config.yaml
num_hidden_layers: 10
hidden_size: 256
num_attention_heads: 4
num_key_value_heads: 4
head_dim: 64
intermediate_size: 512
vocab_size: 2048
hidden_act: "geglu"
norm: "rmsnorm"
norm_place: "pre"
norm_eps: 1e-05
positions: "rope"
rope_theta: 1000000.0
rope_fraction: 1.0
qk_norm: false
attn_scale: 0.125
bias: "none"
tie_word_embeddings: true
parallel_block: false
init: "uniform"
init_std_qkv: 0.0179
init_std_o: 0.0
init_std_up: 0.0179
init_std_down: 0.0
init_mimetic: 0.7
optimizer: "cautious_adamw"
learning_rate: 0.0012
beta1: 0.9
beta2: 0.99
weight_decay: 0.11
lr_head: 0.00507
max_grad_norm: 1.0
warmup_steps: 483
schedule: "wsd"
decay_fraction: 0.911
decay_shape: "linear"
final_lr_fraction: 0.05
batch_tokens: 32768
max_seq_len: 2048
doc_mask: true
train_tokens: 320700000
max_steps: 9787
dataset: "wikipedia_en"
Each number is 500 + 25 x the weight over its row's rms, rounded and kept within 0 to 999. Layers, rows and columns count from 0. Numbers have three digits each. The size before them is the row's rms in percent of the matrix's.

# down: layer 3 MLP down (transposed), 512x256, rms 0.0643, rows 91-210, columns 64-95
# gate: layer 3 MLP gate, 512x256, rms 0.0675, rows 92-211, columns 64-95
# up: layer 3 MLP up, 512x256, rms 0.0679, rows 92-211, columns 64-95
down91 107:523509448518516489520477540497495510477494454467490470500519549549543487506527483460459495466471
gate92 099:484551497554523478474474475516564511490480471493505481495479511530467475459534500548482520497463
up92 099:509489521531525505473469546483534490508499505522489503508496509568482477502513498459503489486490
down92 101:473505523489498542504495494526475490503514555520496500538482501489493491494468459499470483540492
gate93 110:504538517512487447541473519514476514476468509452522479478508501491461491423501552507508476555514
up93 111:472531475452513472473504508484519450467519508513495474509530472505488473479485499468506461464499
down93 114:536442533527497479482523488490478480538491495484497527536509476522504495464533489465494486536554
gate94 102:495496495476521512498502531512511534479489469479448498482482518513527467476524512500518478501441
up94 099:494466470464468505524498474501546518508521449486516510551513533516506456503479535482482455545475
down94 099:480543463539480484552457467474439497519505513514514524523529497483472471516454485516487509461519
gate95 102:523574495489477506506485503506470520487465509467487480528495450468482466532512524502522534497472
up95 103:517479460538512501459508556518481525521519461497499521522483472501488480501496489496532499478525
down95 101:498504515508482483545502473504501482461488578501483516494481481502494523507515541522520542500492
gate96 099:494485499485515469547523545441513501545515518500515445490437518447543462506533487518497522505496
up96 100:485469511493479524446468503506486491500499464503501466507498475498486469527498489475499469507503
down96 099:498504495510483507489483502514513500523505470543485444504523502466494506489447551522499502487555
gate97 102:523510506512497488534469500496524539542471471496474494482512497530532480491517530518519525497474
up97 101:503486499497513523486485530503497493463515500525478482504538499503486476515498509482489505480525
down97 103:473529474531496512510535489508532530486486506491497506522487508490503507528491498516511523496461
gate98 103:514533509490478526483476474498526490502480520471495526501487540533449490504551522518503535472466
up98 103:476497473489495474546495485489507503465476527486461502500481480477544500479475471521511489536495
down98 106:507472506526459536520532524485517539503418488452422503490494525502493504504526525526473488447475
gate99 103:477510537510514454493524483491522488495527497465520505548517499504488446474526499460492465484495
up99 108:518537494537469501490493491500510500481500449494523511477462526493493509449522489535483497514486
down99 110:537527519535491499487540542459493498470529528494458476491495497505530515462500484463475508535522
gate100 101:528509514509529506530501538489497522494486489482554509486509491478501512546492532456523500482490
up100 100:521483520484488490449514518496556523477527503504529497516521479479515529581511480473513526527504
down100 099:544501495472509558527482484548535514526489506511468506504566503546517508505474500479548531477501
gate101 105:577549494480498468503487489518535507471516514526478505490490468499487494524528494527531458456484
up101 105:497514513506475464439481463477538511448469546485443515492486480500506477527466511553481514456537
down101 105:508509414489492471486475528508458507498496499478499479474491508475516500509542482513535469548516
gate102 102:500499461463484543494500522451517498505459482510462516488494490496492481505502526496457490527513
up102 101:514462514503469505538485504561500505467505508529514499443464523493493512539457514540491497554497
down102 102:515507545512487515500482526468510476493530511480479548519496508516497506530543503518543531492528
gate103 107:495524492534466474501482497500524561511498491495524540504492521530430513486576515511531498525489
up103 111:483468509523480499498530465500483526460469517486494496521525514495494482499484541482524533502553
down103 106:517536501518483493462479538516509521491475502477518517476547507563523506486474466484472521504502
gate104 102:449514489498521482498541507510550534520445500486475540520530506499475487508555458539475483490511
up104 105:503470536527500482484516471483495515491515504569521483525558461513544486530478514479478476491519
down104 104:495538542528477508495492486517495468533511508511495453495471475503466488449494496509494533540493
gate105 101:493510508496494547521483522507495524496497478530542512488494454514494482509518505493559500463478
up105 106:532476490518520518485502448474477486493520520493461474535514516512493536468455474516475504512547
down105 096:517479449480523486499489527470526505484493489487541472533488475441535508524544492522478467485500
gate106 097:523501470498496522520493493534481532503473530473516532503498523482521490477528471497472503531508
up106 090:448505531465494533533486517468468525490495507492519541465496538495489526482485502468523528495503
down106 092:540525468499502474516492481513551469486494509447516496514475482505506484504545524512450495509483
gate107 099:473536484512490513487453500498527535491471499512512516482482534504484562515518437482478480561492
up107 097:490486484477476510513472523510434466550517533546516504540507525519459460495488497547509525491496
down107 100:495483496490515545510516464482509526506502505500488527503541460525531475514522500512501443566515
gate108 098:472475475506517501497504502498484520480503538484516518492559522536524485485526527513466509484463
up108 095:528539514479527536488503453490497503475515476529457464505509498506494488506481544468488478481492
down108 094:492542522520540487510512474498453481479508474539534504482532515483457506524507484525476502474487
gate109 103:483505528486565480484487511505449485548524482502507463502505489470483482513478507496459503485497
up109 105:496499512526464471500471482461500544513525531462516517479480498453515479517496496521492494491486
down109 107:504481542503503542493484491485518463561499512462519483521475529492498523493474467534481495499550
gate110 086:527489437472516535476506555513469466500536524473490492514514489485503486508501495489508503503466
up110 085:477522525496490493485485516510524512472501527479504515472498489496470489488525535494487510547483
down110 095:525495496482509524507496479482470494542490459527492508517488507505515502475466458482516495474517
gate111 100:511560524487490491528440499503497481540499483490528461502496527495451511519519432520471513506475
up111 091:473515519536466486512478530496483552509487480506528483474512448523492495504499488467502539521509
down111 091:476512478474490522499530463556512487478468514472506502499489520488492500479482493500497488513484
gate112 097:517501531497489478553537498505528533498494478486533483505497516508456495480510562456501511500514
up112 099:491513535526518490518480511538498494474444474469514572496537584505491522491476536482497515481499
down112 093:511526455480510517464542484512467504506490500555452525511519457510522513518497480529492519485477
gate113 106:492483508517473459457501497533532510556509525487511472513509482469447536503539507505495503506496
up113 117:512537510503489448529534516467488533496522528508522448523462480468535462500484496490517538469537
down113 115:512507497510524503472497462490486457502483489500474486475490485475481489536461526516487520490531
gate114 104:492469450506451509481514511506529488528476527455529541492527485532518484513496472484479510492507
up114 115:480494458525449507518516493510538461524486528471524503493499486546485470472506477495540502478468
down114 103:461459476472503498497496496529485473508487492507515488488496499456511494487484515477527495512489
gate115 099:485485474506490512488513490485504506545487449472498524458487518496504472554534556494497499493460
up115 100:492465487510453518522462517442507513456453522524454536553524485515533500515473543504477524535517
down115 102:499522498536541526446491505413488484524502441526524466472518524491508477514557520479505529501509
gate116 102:556480495488530485515544461534550518509518501508535539491469499494470476523496525505491455458506
up116 100:479495495497507504506477519521489493497513495487502553477487472531511543535517513501512534489498
down116 098:475532447498535486486501544463518487452498442514484499515509463470498514479500540451519519520418
gate117 100:471516538500456498480524509484518462492461481474470490459456505510529463499535530510479498550475
up117 100:521473488511538482513441471497496543481462493524490550535513546514507521497501479493499503481520
down117 103:502517511459491522526537515507577458498494523493525470543521504534468478482531485492504516485492
gate118 098:525510505492494525521506469524503493512460483537495470514501462480485498513577495523469510523528
up118 101:528509540493508491510519464479497464506501455533476469521467478489475482493525489493486490514528
down118 092:511488524480509510491497551478476505516504546454456500512511496483483522453492493513515504506506
gate119 101:514457488474441526539506519475474488496471510512433473519488450506481562483504526510527487537486
up119 101:515479510498503515546469536489498487484516482510481516522538491518494519455487487538508470522514
down119 101:513522530526515498492540509473523461455494468477502529504524504486505459523503501477464466511468
gate120 108:505521524475514447469496535497513546531485513502471492453425491511521523503508529508484490491514
up120 104:464515487533461524514500521555477537470460522532487526477474478469519500490475529523466509470487
down120 107:497457518411493522459532534437563478455522513527539482520481502509513483514486480516490486508495
gate121 102:506466464526486515485492478469497540527462522469533510490479494535509534497477505511504488499495
up121 105:495500546515491497521503500494512498438460545480503495518490511484549526479507498480491507490463
down121 109:493514515465502479464483550500533514518516485470481496546472468547485505507484490523554531484479
gate122 098:500481485475502504521457457467518495521465529514511520489490519548490499527514477498514530519490
up122 104:489488508490500485492511539504460555475541474490502471514484513485494483455511507504462488492521
down122 094:450520494471485458548472537480526541468494553488483526522494474513467500485521485520510495504501
gate123 101:468507522490470513503478502516492484487462498445521488516500474516498524494462515563463471463529
up123 103:509444490461466530521495506477493542506504476486489480522467495485507497510485488488496459526514
down123 103:528500505556506525513507498476532502451460528485554513495493511516436518505518483495546511516501
gate124 094:464511514529543520485548468526456519465505456492527493465520528481497483515495498457523510475517
up124 092:481510455498463529452488480465458522501536493498544458498508490472477460499499472492510440490506
down124 091:489478477568482468516483494470530487527483517521487506522493487516505537518476507506507517488454
gate125 098:503479520491491526527516518493516518528511525468483525525517490520495546469504518555546467479471
up125 097:529471489480506538486527523522528492479550503476504520545512530493484492471520505501524496554525
down125 098:527512495501487479539493520518445515531477475529483528507505542565522527464507493477512509481486
gate126 102:501499518465504498517468541517533488505491489509477488461518475514499502491543532523485486523462
up126 103:495527482493495465471462506524518485563481485487519497515511459501529497547524478527495478501512
down126 102:486426502490524527458493504526497523488517517512513490451463500510486517506475566490546492503449
gate127 086:485500478447503449490480456501467504486472516561511480521514473535508546500504529546503549468471
up127 083:445509526504501494448535476495509506530504456528485522478483491474474515517517487544506479546470
down127 089:515478509484496505546494524526519501515451547512488517507498512503525513482494531465477499470532
gate128 100:452545488485514437480515486480496510511488473485518525437473495463541481468520497485519529481502
up128 093:529470489463479490550507516489525514514470552516460532497507507514507531545454483466518499482532
down128 094:496502522499519502476510495460493530512518455488531503473512461483501541482513509527489494523482
gate129 099:489509534522531529508490487526493462510489477503545519522485466461511514524502525510508513486479
up129 096:480501450496527495508509528497478499539494500496492495446523454538508499519484464530530513497539
down129 099:501473524467530481493522452516535482508505542461521454538518468480542510521505502518509519490459
gate130 100:539490550518527520481487541484513501531523455462466502474514514545485454511531518495529509495538
up130 099:513521519476470514470500494496531506496508504552495469529505504519493513502489475453519495520497
down130 102:480486510526469543499495520524489518499506497495496483448492544484478471503509550536483509541511
gate131 105:529461531486527505506473533493517530488500505481501527492510451509500487512518522498497490548499
up131 103:547446515563513505493476527512516536468475509481493554501531459495500504459526540504480521541535
down131 098:502522532469473505506527477502440542519485574518468495508444492452492517469497474534506502488458
gate132 100:461508495502473514480501473543468499497529485540478506517529475548525518454498558493515534475524
up132 099:529516496554487494483420515449500530518487475503475474490488527518501467544491457479475513502484
down132 093:444533482481500507507534508521505541473495528478502455482516497483509485487474508534513496480491
gate133 097:483490492499494467470511540513485510523504452516502518545516491499484483500499511556512460484460
up133 101:489500463509474491476510513484495462547497485524502502555518500477481506488510492503503505487470
down133 101:534542503522519505524480497533525483524492521488497498483512528508486474499456512486534495521495
gate134 103:518514527469520507478523535481477531516497503514524511506504499511465452489490499480514494515499
up134 103:502514492491501512477445508469512527467513509497546496492555498541502498567506525463493512531524
down134 100:497519518494473546458512493529522529474504440543468508513491504466536482476490543504531506566479
gate135 099:483527492549541491497523480484496467518508501513498483498508513475523497484503507457506491482520
up135 096:506524497529490507523491460468513509530490473526533456473493498475511525440492548472499510530476
down135 096:504484483487522476492536468485481473484486504505478557474493467520495507513518474455510509493501
gate136 103:502552516526470487529516507509504518463537489487508456507467504480490518456464473503476467518474
up136 098:455475510547552519527552503466496506516494479442475501510485539479491488506547447500530480504481
down136 103:495515536453472494512450426499503520498522517548486488498472499560455523494480509480484497510500
gate137 096:516486515563471482436457536505506471567501507503504478491493467502471517515467493493451493523521
up137 095:462524492506468538477468504473557479471514522488485520520518525505473514518519517472506532505489
down137 098:512505555504554465455536505495470485530495491476528485533511496495464517495506470505483511502529
gate138 101:493504506477543502483514485517532459509442495473521512552479524514503504515527522515513447507498
up138 098:499466549533521467523508496514494527509539495495499499485511481467534506466483508505509499449496
down138 100:503490514494535506477505503483527529529533507494477515529465496563522506508558502524526482523466
gate139 098:486497492548476479477490472490500467515480451472505472498471496518482533483541547484505498489486
up139 102:491462524505490528493497531466470522537472537484532487508474472538470513453489508500491495529478
down139 100:494515484502523471510485458486506453505462529499504503473527449471532449551494458508534483490519
gate140 089:498478515451495514482484502488484477490546513476499497511541475512532499483457492524496534477468
up140 089:527514491499524454533507503526536469496501473471505528518544469508486491519532484484497498489479
down140 085:513487522488500513496504496466449487473503482495491463494504510480485497490483518516471495511526
gate141 104:523505546486491442468532501480518529489496494478526454515495465509508504492491500507495495528510
up141 097:518495453487499507479487490452512522525458494464524543509527527472535489474520482496516491523521
down141 100:460498542580503505512513544483466512513516514525466497506527505525496493470528473514494460535476
gate142 105:521555517505509473526481499530553521501489480507498501494477498498477511462515517528545477542444
up142 102:486509469501512535485529498504494522445507433481509486466545565482532470473485474461493486508508
down142 104:486491520527519461502515525465556487511505487485485496504499530515492550493493477514499506491516
gate143 107:539533512521494492491486536482494486528462483451539473527493487506479499517512538501507501522504
up143 101:532499497464540493435457548554488527503463479500465515508545473500459496451519478480502490491501
down143 102:469507453501485493507492490472468547452482485556469489474486516471509514523500485521520502516463
gate144 100:480527504494548492509491449435502478482507473528496489510493522503545495457491500454511555470545
up144 112:502519513471509513484445485518539497514523468516532500495465485501517503480493495466494492517511
down144 107:487488487541499481479524505496517474473479466443504555478491494543494531498509479490498500546520
gate145 100:523523497533526514535449499455532537505493482503510532487494528486541530494515520512497527529500
up145 097:521478516451475496494475468515522516529528531496470483508464481512512475492472506461494494474488
down145 098:494486508495542484504562518490515499460531518477502495485504456526456468522503485480503504525483
gate146 106:513520512511523475513506499511511530504502509531497508506512532478506493466509524465493487497513
up146 106:486545529520500453506542494519544493486475510481532486502497513495530484526499511481518456505479
down146 105:517540479526517494477511503492532503512537489492492502490531497500498510532512498552492443473470
gate147 092:464488489507515491504467473467527538509499484519458488501506530513517478514501494486473478538502
up147 093:480473505469499509465512428477490496524484508497494482459512545534527496506517514477499514465491
down147 098:492514516562465492529486560534517445551499521526517457568489478460471513491440518487518515529529
gate148 085:529491498470488495490498548501511460471528490504503507483500524526530490509475507502515502492484
up148 084:452503481511521485474486471502482521529515503486519437481494521502486491521527455469514555505499
down148 088:562490480486454497478541459515475496490481480482485513543466471513468520499507472515508492516519
gate149 103:472521521499515439461520520470554442496486510478516474522504506488477534502509498535511501509489
up149 108:511473496496508524555463502474486497551495493503509507500536486494504521471516531495525519519500
down149 108:463478472518511503467546498507518488524522435532506487478569492515525524520522487523507466486502
gate150 099:484514526488491490529475493537526511486496504511493481531447473497532504525537521519533509522531
up150 098:539518500533519489493509490477502526541578489494535573494508539527476501526531478478462546493486
down150 095:523506490497471488512529532539492517513516457530471453493517511522529541482530526578505467504527
gate151 101:516510541460473485561527465516518502497486474501470490538429508496523465479499506466467468477522
up151 104:481491460496554528469485480477489511476511493475490480525512504490527505498523479494482481495549
down151 106:461530537473467499483522478478583450545540470533530525479543474494510495515507505513498498506470
gate152 108:517515526522535479518503520473491503540483465484510548522466514496494482461505497516535494530516
up152 101:468528508490534501475545525509498517510516521466508510517489507501507469535518473561451517501522
down152 103:498527502507471449482517491493498490476514572499505512482532493488485492516513504496519493513466
gate153 093:502458492517528495528527476495497503525468513476534494490512523473476501533462555503527502499488
up153 087:514499513491533498519472492509512494491521518471499489486497508491498450511545514531504463474475
down153 089:487512459532488544495501481507477497495505508539488526479488492528512497446490463499485473513529
gate154 106:479525466493529520509470481483502495485522524480494502527521486560504455522518527463509451539517
up154 103:454481467469499518474504539523512457511490509506502549499492489505500476529484500501507485561512
down154 099:482508469504485523495488500518502502468512547545503459479524532489507498497477505484505475480540
gate155 109:516490498498489494503457528488496482514486517458555505485500470500512470509472519514536511512483
up155 102:515456504484572481506498519482532508536536505498532476499475476476507466490467485540491475542500
down155 099:455549450483496516492525491500517487513545509473465499501511529440467485514505491503524522519529
gate156 095:497510519532497520535500538461490505495512479553537463493515475502519508506528458519486477505471
up156 089:536478525481482489479498499482488436518477504476524506521439490412490505506503458480545512468503
down156 094:500512501541512497522475556520557485497471499529513514469488465518521548479493557516469523507494
gate157 101:463484445503537509483504517503506533517463451524493513528498503498496510495518526462519491519549
up157 108:511479521484514488511486500501496498497498522461536524475490480530474457489480518550492490490455
down157 107:478504519534522523465573518542484508503498533480472511507527513450485518479539497486486505525523
gate158 106:504480467486513520506461489494493496499502463514527522467441455523501497466497507524529493531495
up158 109:495459492506528510474509531513510471530461527506487525512467516561525508468485502461535508532464
down158 110:501528471512466504513490493496507535452455525540489455439487490494507496536494483547494519457494
gate159 095:500485484515458485454543553492504508513496479506476548447487540504532454510499494558516520501501
up159 100:502495447479455511496501462473483539500488457487471467506492471530515484483485512511512523517489
down159 095:495428493479526487524487461514510534481526527485519495506506511488543533494470499456480498511515
gate160 093:496496563501531506502526529519494523425521501504523490532467481502508508503514526478500531501511
up160 091:522526484502499502512505494536548495477472503493507473450497539473470504507547521521486469503487
down160 086:517492465508465504480513480518534535533558498512495484522495542506473473540465503482511482521548
gate161 089:499496447444497501479518504466497487526491492467507472484471524477501491475464495450512495475485
up161 088:490510508495488436529440546481499530487453498496507511507511496514509489541520486502519471521473
down161 093:449476522517489501477514479488455478477516502431507504516524476468504520505501502527448487506485
gate162 098:484551505480519458499483517509521515495466541498500502497485483511471539493481524455494495478452
up162 105:493481521547536429504514462511542505507512525451526498445483512512497547491506485498457538463478
down162 105:463555478484501533495502508548475503453519456515475514533506504487530495513512519487461451513492
gate163 096:472512449523496489485497485487449505474482510503550476516465477495487492511500511530515499474483
up163 097:488470497487525496421516510440537513482492450522486497516522478518526543556530511473509454522496
down163 099:505541466470505454509487487518500442507510524532500496455541519479510483487499491460509493513441
gate164 101:481458503508539462517520505473511498479478487514528449492509520522498510507485505503544538468504
up164 102:523523526478506507491501488548505478511478495491454528513479517459493516469480470515475497486475
down164 099:517531526513493453506473505514541514508525476468494481497509458456504509532526521518490479535508
gate165 106:499512498529511445524498500541509496522502490521480468533521497485501502495557493487455506476504
up165 105:481472495504526527511517511502478532464536466478506492500542511489484473505506513497490461530488
down165 109:502489453490467482520494478506524531531504518529497533491526481506495498518499489496502555476514
gate166 103:513483491533533503548476486509504504467471452500494501541472534520523512540508494509523532522483
up166 106:528510528504462487501525526520479570459512491473502540495494507511481459499516474492487505481494
down166 105:449452578554499499507491504503502531497529490486497514499470526488488514508487514495530512521469
gate167 096:517495495506481486553485492436498471509495502510528529519490519485497485517483492479566463554464
up167 098:509536424519501522450435455507494479501504481488462508487516511504526458482541539533515564510497
down167 099:482507475499536469490485550511509515484535508499490490513485496521539543460533498484434522437528
gate168 107:510485533459493510492502495509529517505458487480505533522520481519478482517494528525510488500464
up168 113:490507489496480499497508508461501523507499460471519512542498493477524512518516481528496508528505
down168 114:533492520516507477511492502499529483506494506509551507552482511546506494492478467503494516462547
gate169 092:533499511488476503481497540470521460549464467517540547473475514503494484478491471556505547489485
up169 095:492484499489530499499508534489525461535467499482518516498468475511492484483514498491562510445527
down169 099:495486476537479524509502540486502521479496500524537508504477504543484511520480487471525493513514
gate170 099:509527467497500472509522515454489537511461481523527480532486471498499557489506530482503477480495
up170 092:530538501525523519456496506497509488469460527468472521485507524526483463466495514531503491463512
down170 095:501502484452509503508532485478507498496566453544520489506464499483488509502494502488490487453496
gate171 102:476525526506517488536504504467535534522512516506482510526494491506502430474515503479497477512495
up171 095:506510501523502465539504499490535503428506471483465498521521525495537490528513481474485469532500
down171 090:509490541482455524455480521506514493536503521484513561477492497523478521527501502491504506501484
gate172 104:526492469459483494516505477528511503493479522495498466484522530508472501514528534512509481526465
up172 102:495490532545501475496496514436485486514531505489484494493519476464536556520489498500505511443519
down172 102:513481503520487546505479502561539518460460567516483490476520518492508489495523482500489487495506
gate173 099:474496485478515492512503513479484507515500500482500506500497496512495517506501502428486460496480
up173 100:534515500545476504483500458513499447493524523479455538474490529480499541483507457494498523518510
down173 099:529512508495505498514510534488513492540465517509481479520471506482494492478501544493500496464488
gate174 105:516491515556532476506517511517555469503467491524522484523427480493497510498483500514527492487479
up174 107:495533478504522499477468515476506455469472452497517459461478529536481464502486520488491518492503
down174 109:507496499538521514494472471527506485492554477516446566492495468494495485501506474462512502510509
gate175 090:472515475514541462493532497505498548493528487485496519489516534491540503506474512515481484474450
up175 088:519512462476516468507516508497498524497519542516532505548488472445473484480545484492535485499504
down175 086:506537500484498519512495473508484514487488513525524544462543492508500502467451520548469515494491
gate176 097:468513537511517473524551528526479534504492522473546528500521521515478497497467462446534459524484
up176 094:446505523528520505477516480506521548480511458480524467493494500470518515515482507465503507520537
down176 097:495548507512506508482496533509491455505442513550484514491483525529470509494485475534522544457468
gate177 093:487509500451535512524528473556506558469510507472575465518508470549515513468506566491471452460532
up177 095:512484492541462462486482477436483476526473473527472523457511510480497454519506479531494545534496
down177 090:500492527494447499500486524558567529576491475479549502496494508530500498518512471517455471487513
gate178 100:510510491490451509452519496507486486481457492484508497472504520508507516509503526502512527500507
up178 098:521495506438476499512536472492455487529488497522519523468475507533500531532493518527528521514547
down178 096:497515469512490488507482517456510491490518508530504502502543528432486557472480455508491436477489
gate179 106:508521497495498468497540484518449506459521514493515464498490525521500493468488461501479485536511
up179 102:473450495453517503466515518467520521514492525490481514466491464495504503486476501484526512518497
down179 103:502548476468448494507521500512523505498596475554513462479494521560491471504528467512479478500482
gate180 104:497483521489474499494503513475538503528460486508504491492448533521501510511479496508479510496514
up180 104:471499554484505531512493507511512514513507451512463525502514496500505513459505477501455457478504
down180 103:517524484543493481501475478490464510522518503504509518498506472503518524513537518467511503493480
gate181 106:487473539527484464520500550506525481508474468502537513514481459525480501472509501533539500521549
up181 109:500543517486517458491504506492499495467524527472513506535486505544466513454522467497507470532535
down181 110:486481497480419473517537492524477514495494523484481457484510522507530505538475522498512491511493
gate182 104:492519542522532537547476487489482490533490474508528471507463493516461545489486469528491502532536
up182 116:497539511481504536462480503493523535481475507492507535525466494535497532479473514465465488514504
down182 111:495486475513494512537526528531467491516525518521473506482538503494519518535516509513489483498492
gate183 097:472487421489466518508557492478510529496481504466497480483496488482505441518500531529486494555511
up183 094:478481515530464464507512522494495513485472455505544490484486533509481489521505485484482555510565
down183 098:493479502481462473516497465480489474460524508552468484540530464514497484474511505494481492489478
gate184 102:480537512485531487511534514472498507468502488459525505464488493497453528510526507479559524500519
up184 096:524473468508497535464454514508498531521538523512483487486487525520535526521516472509516523526508
down184 099:533460472536465518581490550494476478522492463524482529491495507503517467481469516517510492487498
gate185 098:492506505536526483466509511495479534529504512507514493479500482480464504546472472470526519531518
up185 096:486503539489499478488487526455487485541518536510465517493462532504454524455487475504509512500498
down185 097:505541497516512488520446470493472534510551462536508496466483470511507468526493526499511499495485
gate186 099:536499467509475500504473466502524514511472478560477470513465448492473529491447501495533540499492
up186 100:512537468492475538464513495506504496534487487518498501493480490466475527482449476510495522468521
down186 097:519497497484517456508529493504514493511546539477485495508503465517509531488513478469509525532504
gate187 107:469537490495482460501474512518488523502500498491510481541479494471485475457514506478509498517482
up187 103:478531525514458493473490515534489504499493473515466508494463482540491493484511513486518508519451
down187 106:554506502501500483518519496509520529504518527514496514572489511483472495486524481468502511505476
gate188 098:553504539465487498530491532469484519539493488504492477515489486489512492511490531499494538517435
up188 101:471536470521511569470491498521475537487516499466517538530495551561499479465491495509554491502521
down188 095:508519525495495494492516444521469492480509494520499492489520494486501527505478496550555506539538
gate189 092:491517484499549497506422481485490506500512513512542480464502500514493526490506491499487531472512
up189 089:457505504494562495515506496509496495487516525525550496510560457493501484493511501505478484555539
down189 093:510514522519458513452469520461453554500521537468501490551476483543499490470532531508493503490462
gate190 101:501527555507488495521523501473477476489489498487490507547507515524505530522486498503524535515538
up190 097:543506497492480495523475502490496560451495479493505438504482485508460505483531494505543490470502
down190 099:526488496538488483512533535506492471501519495519490532472526548531528523475517499463523527487477
gate191 097:548504538494523456489526500525481542556495492493503505516482497502464516488527481505518491489467
up191 097:481462536517483533496532467442459518526504487502530512519476459487483468450461481528510530471498
down191 098:494512467463488573453467511492486473503545552526503453498487514527524499467474511505511498522548
gate192 102:511513488492443533481464489500522527525481485469477506523463524492504457473510530494496488506510
up192 107:530510496528487513477516464511493493513485496506492465476473490559505490489495498472532467516469
down192 108:495487495505519500477478481470512488508532544474516533503544537528535510509526498524499474485504
gate193 106:503506530507513495522464484479484527471480506525585461519518463522467485512506491470540458510477
up193 106:499449503465463495509530549497531442511462526459494512453465517509508484542488544565549492498480
down193 106:505494519501553536508480485481528481472479505542560469521483551524461479530505498462492492520488
gate194 099:496501517537463511498492448553541508514527488499462457505475505508515467507537511503481537518487
up194 098:490538524517506499489506481481493488539567479490510513468508502529503461488509515515465479505493
down194 101:516510536473535494497474526467530510482497489534524473508536477443480509461523557526473508498508
gate195 094:473504506474468528558461507524508446526479531518502548481477520500538483514561562499539492557512
up195 097:466514502529463431517488490512486540486524458515515479473470530526494541498497527532461489477503
down195 096:519484522508498487517551504515500490502522491494454489534523513494510485478502471479502518562524
gate196 098:522537519474487500515498491480527513519528499445510471502510477523529482537563516479503499519552
up196 098:471510479518500513537520444520498510522479559514514520503558511510473506494526518469474501496530
down196 101:531499499494539497529511506483524466485513551546546456523463490496501482519491487483534523466500
gate197 100:509453509533502526533491519480488529523467504488486480503501526532518466473497506549504517518466
up197 098:475510501473515507502499519481492493508484465481458456458487522510512509531452524506510486507515
down197 097:520501502540513515506557504507431523517482509477544516522503511484494488515479475495495493500500
gate198 102:498469437477476497461555481501540511482425487479516521439452518505537515520494504482500501519487
up198 099:523497476501527504491484463505585489465455479485518498478488532502496468561527496480515504519491
down198 103:490523537448524513503510501471507511503508495495495508517519483478495528449533522483498491506522
gate199 104:487489471528510536515519495465480458522508466479565481504503500480514484533473541506474459524488
up199 107:474489513511537500413498488459491479490501439519522519508523501519468516495471525502464485495523
down199 103:507517448494502504512516488507510534489469520517542528511482505507497484460476534501529511513538
gate200 105:514559493491502480505519493502507500517479524478534496490500555503493490518484491465513480512514
up200 107:545501490535488514529479506516506509502492484569489535506525487508481492506514492504529545442482
down200 104:486457478475505505500529530550563520493495480460519432499497522496470547502483510496516494453529
gate201 104:518565534481489481533508496446518514504509484498476502491513498516483480465494474503499498483459
up201 097:475503506522479463454493524493519471473479504459492472485501492515531473476465488492496459437511
down201 100:496527437467484510504502477510484519502495511495540518476511527488519470447539506460541494529483
gate202 106:504495510470476494474547512521503536528495493537515496529517504494473488451487475529522493489543
up202 103:455508522498492481505482504482495500511505497493492496530493484495496476473507483469478498496484
down202 107:518494480521497513491489525522468507479476526503529513498493518505499514537483558504484513486512
gate203 095:457490460484447492517536494475509498524512505510482513503459520503498497522526497488556503529544
up203 096:486481501475501498507472513486477504495481485490491490533500540522502466492533494455526517508549
down203 090:523524508536509494482495517499492494496492526545511487535542494509565487560491482500489485454499
gate204 097:524490473492508496501486512477498504539500509503474581513532518499497475498548483520477457516504
up204 100:505456513521494470513462490483491480495515533509530541468513537489517537509489445472470486500463
down204 097:506524491469510503485555477506505514534465496459513509487468494545493495506526533474525498491490
gate205 098:461495495507521484496506480508515531506517501488471489536493487504504478504537528500513480514544
up205 097:526489482536507489475481483502507539560528511504509519443503547512463496529526469526474484470470
down205 096:493492486526472525498528535478530498500503458491470502542491545536480530522503501544534516463493
gate206 112:448548506489527478529495519500497502470537539481539525510492508505533486497500477470519497525527
up206 112:516510473491500479535542469501465466491504467533520509512485489485485499524460508487527451485461
down206 115:492467488506462517523504507508503484478447551485492517512499504506519510497515511502469532522500
gate207 104:481501524466499493525515515470546502512491483519517500492460494518503499478478514554486459502503
up207 105:475507516474510452539511502470516495504544554476508516478493532499491539504482482472438522462462
down207 104:509479519487523489465510512514516482529481525504527492515553489514498511490511495495524469458477
gate208 102:519565480470493504504457482517489495518526469493532513527475521501463485501544499472497512549519
up208 100:526493464530493459521498464522518476492505504500530510479504539502489496480555525513488485539532
down208 097:497509505509490508482474507500514509524479488515499506507471475514538495444497510489550528496508
gate209 096:464510454511531450479533537480524468525499526473495470516532502488479505469504543494456514506509
up209 096:483486529521499523434466521461540492502513503477496475529560499555528449503503484458485477506524
down209 100:522521527492454499514528479551493480474511534505471467481456513497496510489507474527511481507553
gate210 085:484577509494487541541489523487478511493528490455527478460506480508482466517479452520517523475480
up210 084:482503503495478501526496496484497540461503498524470495497460566547499501444463452461514504460508
down210 094:491480505491507461493519490520525481535511454483499523518515482444448518533525542499527487518485
gate211 092:494487501478487453504503499524480462487507529533515551456494490491493493478502488487499501494491
up211 087:494483494494524519499494520508495505483498508512480485496519506506492494485507473495492539467486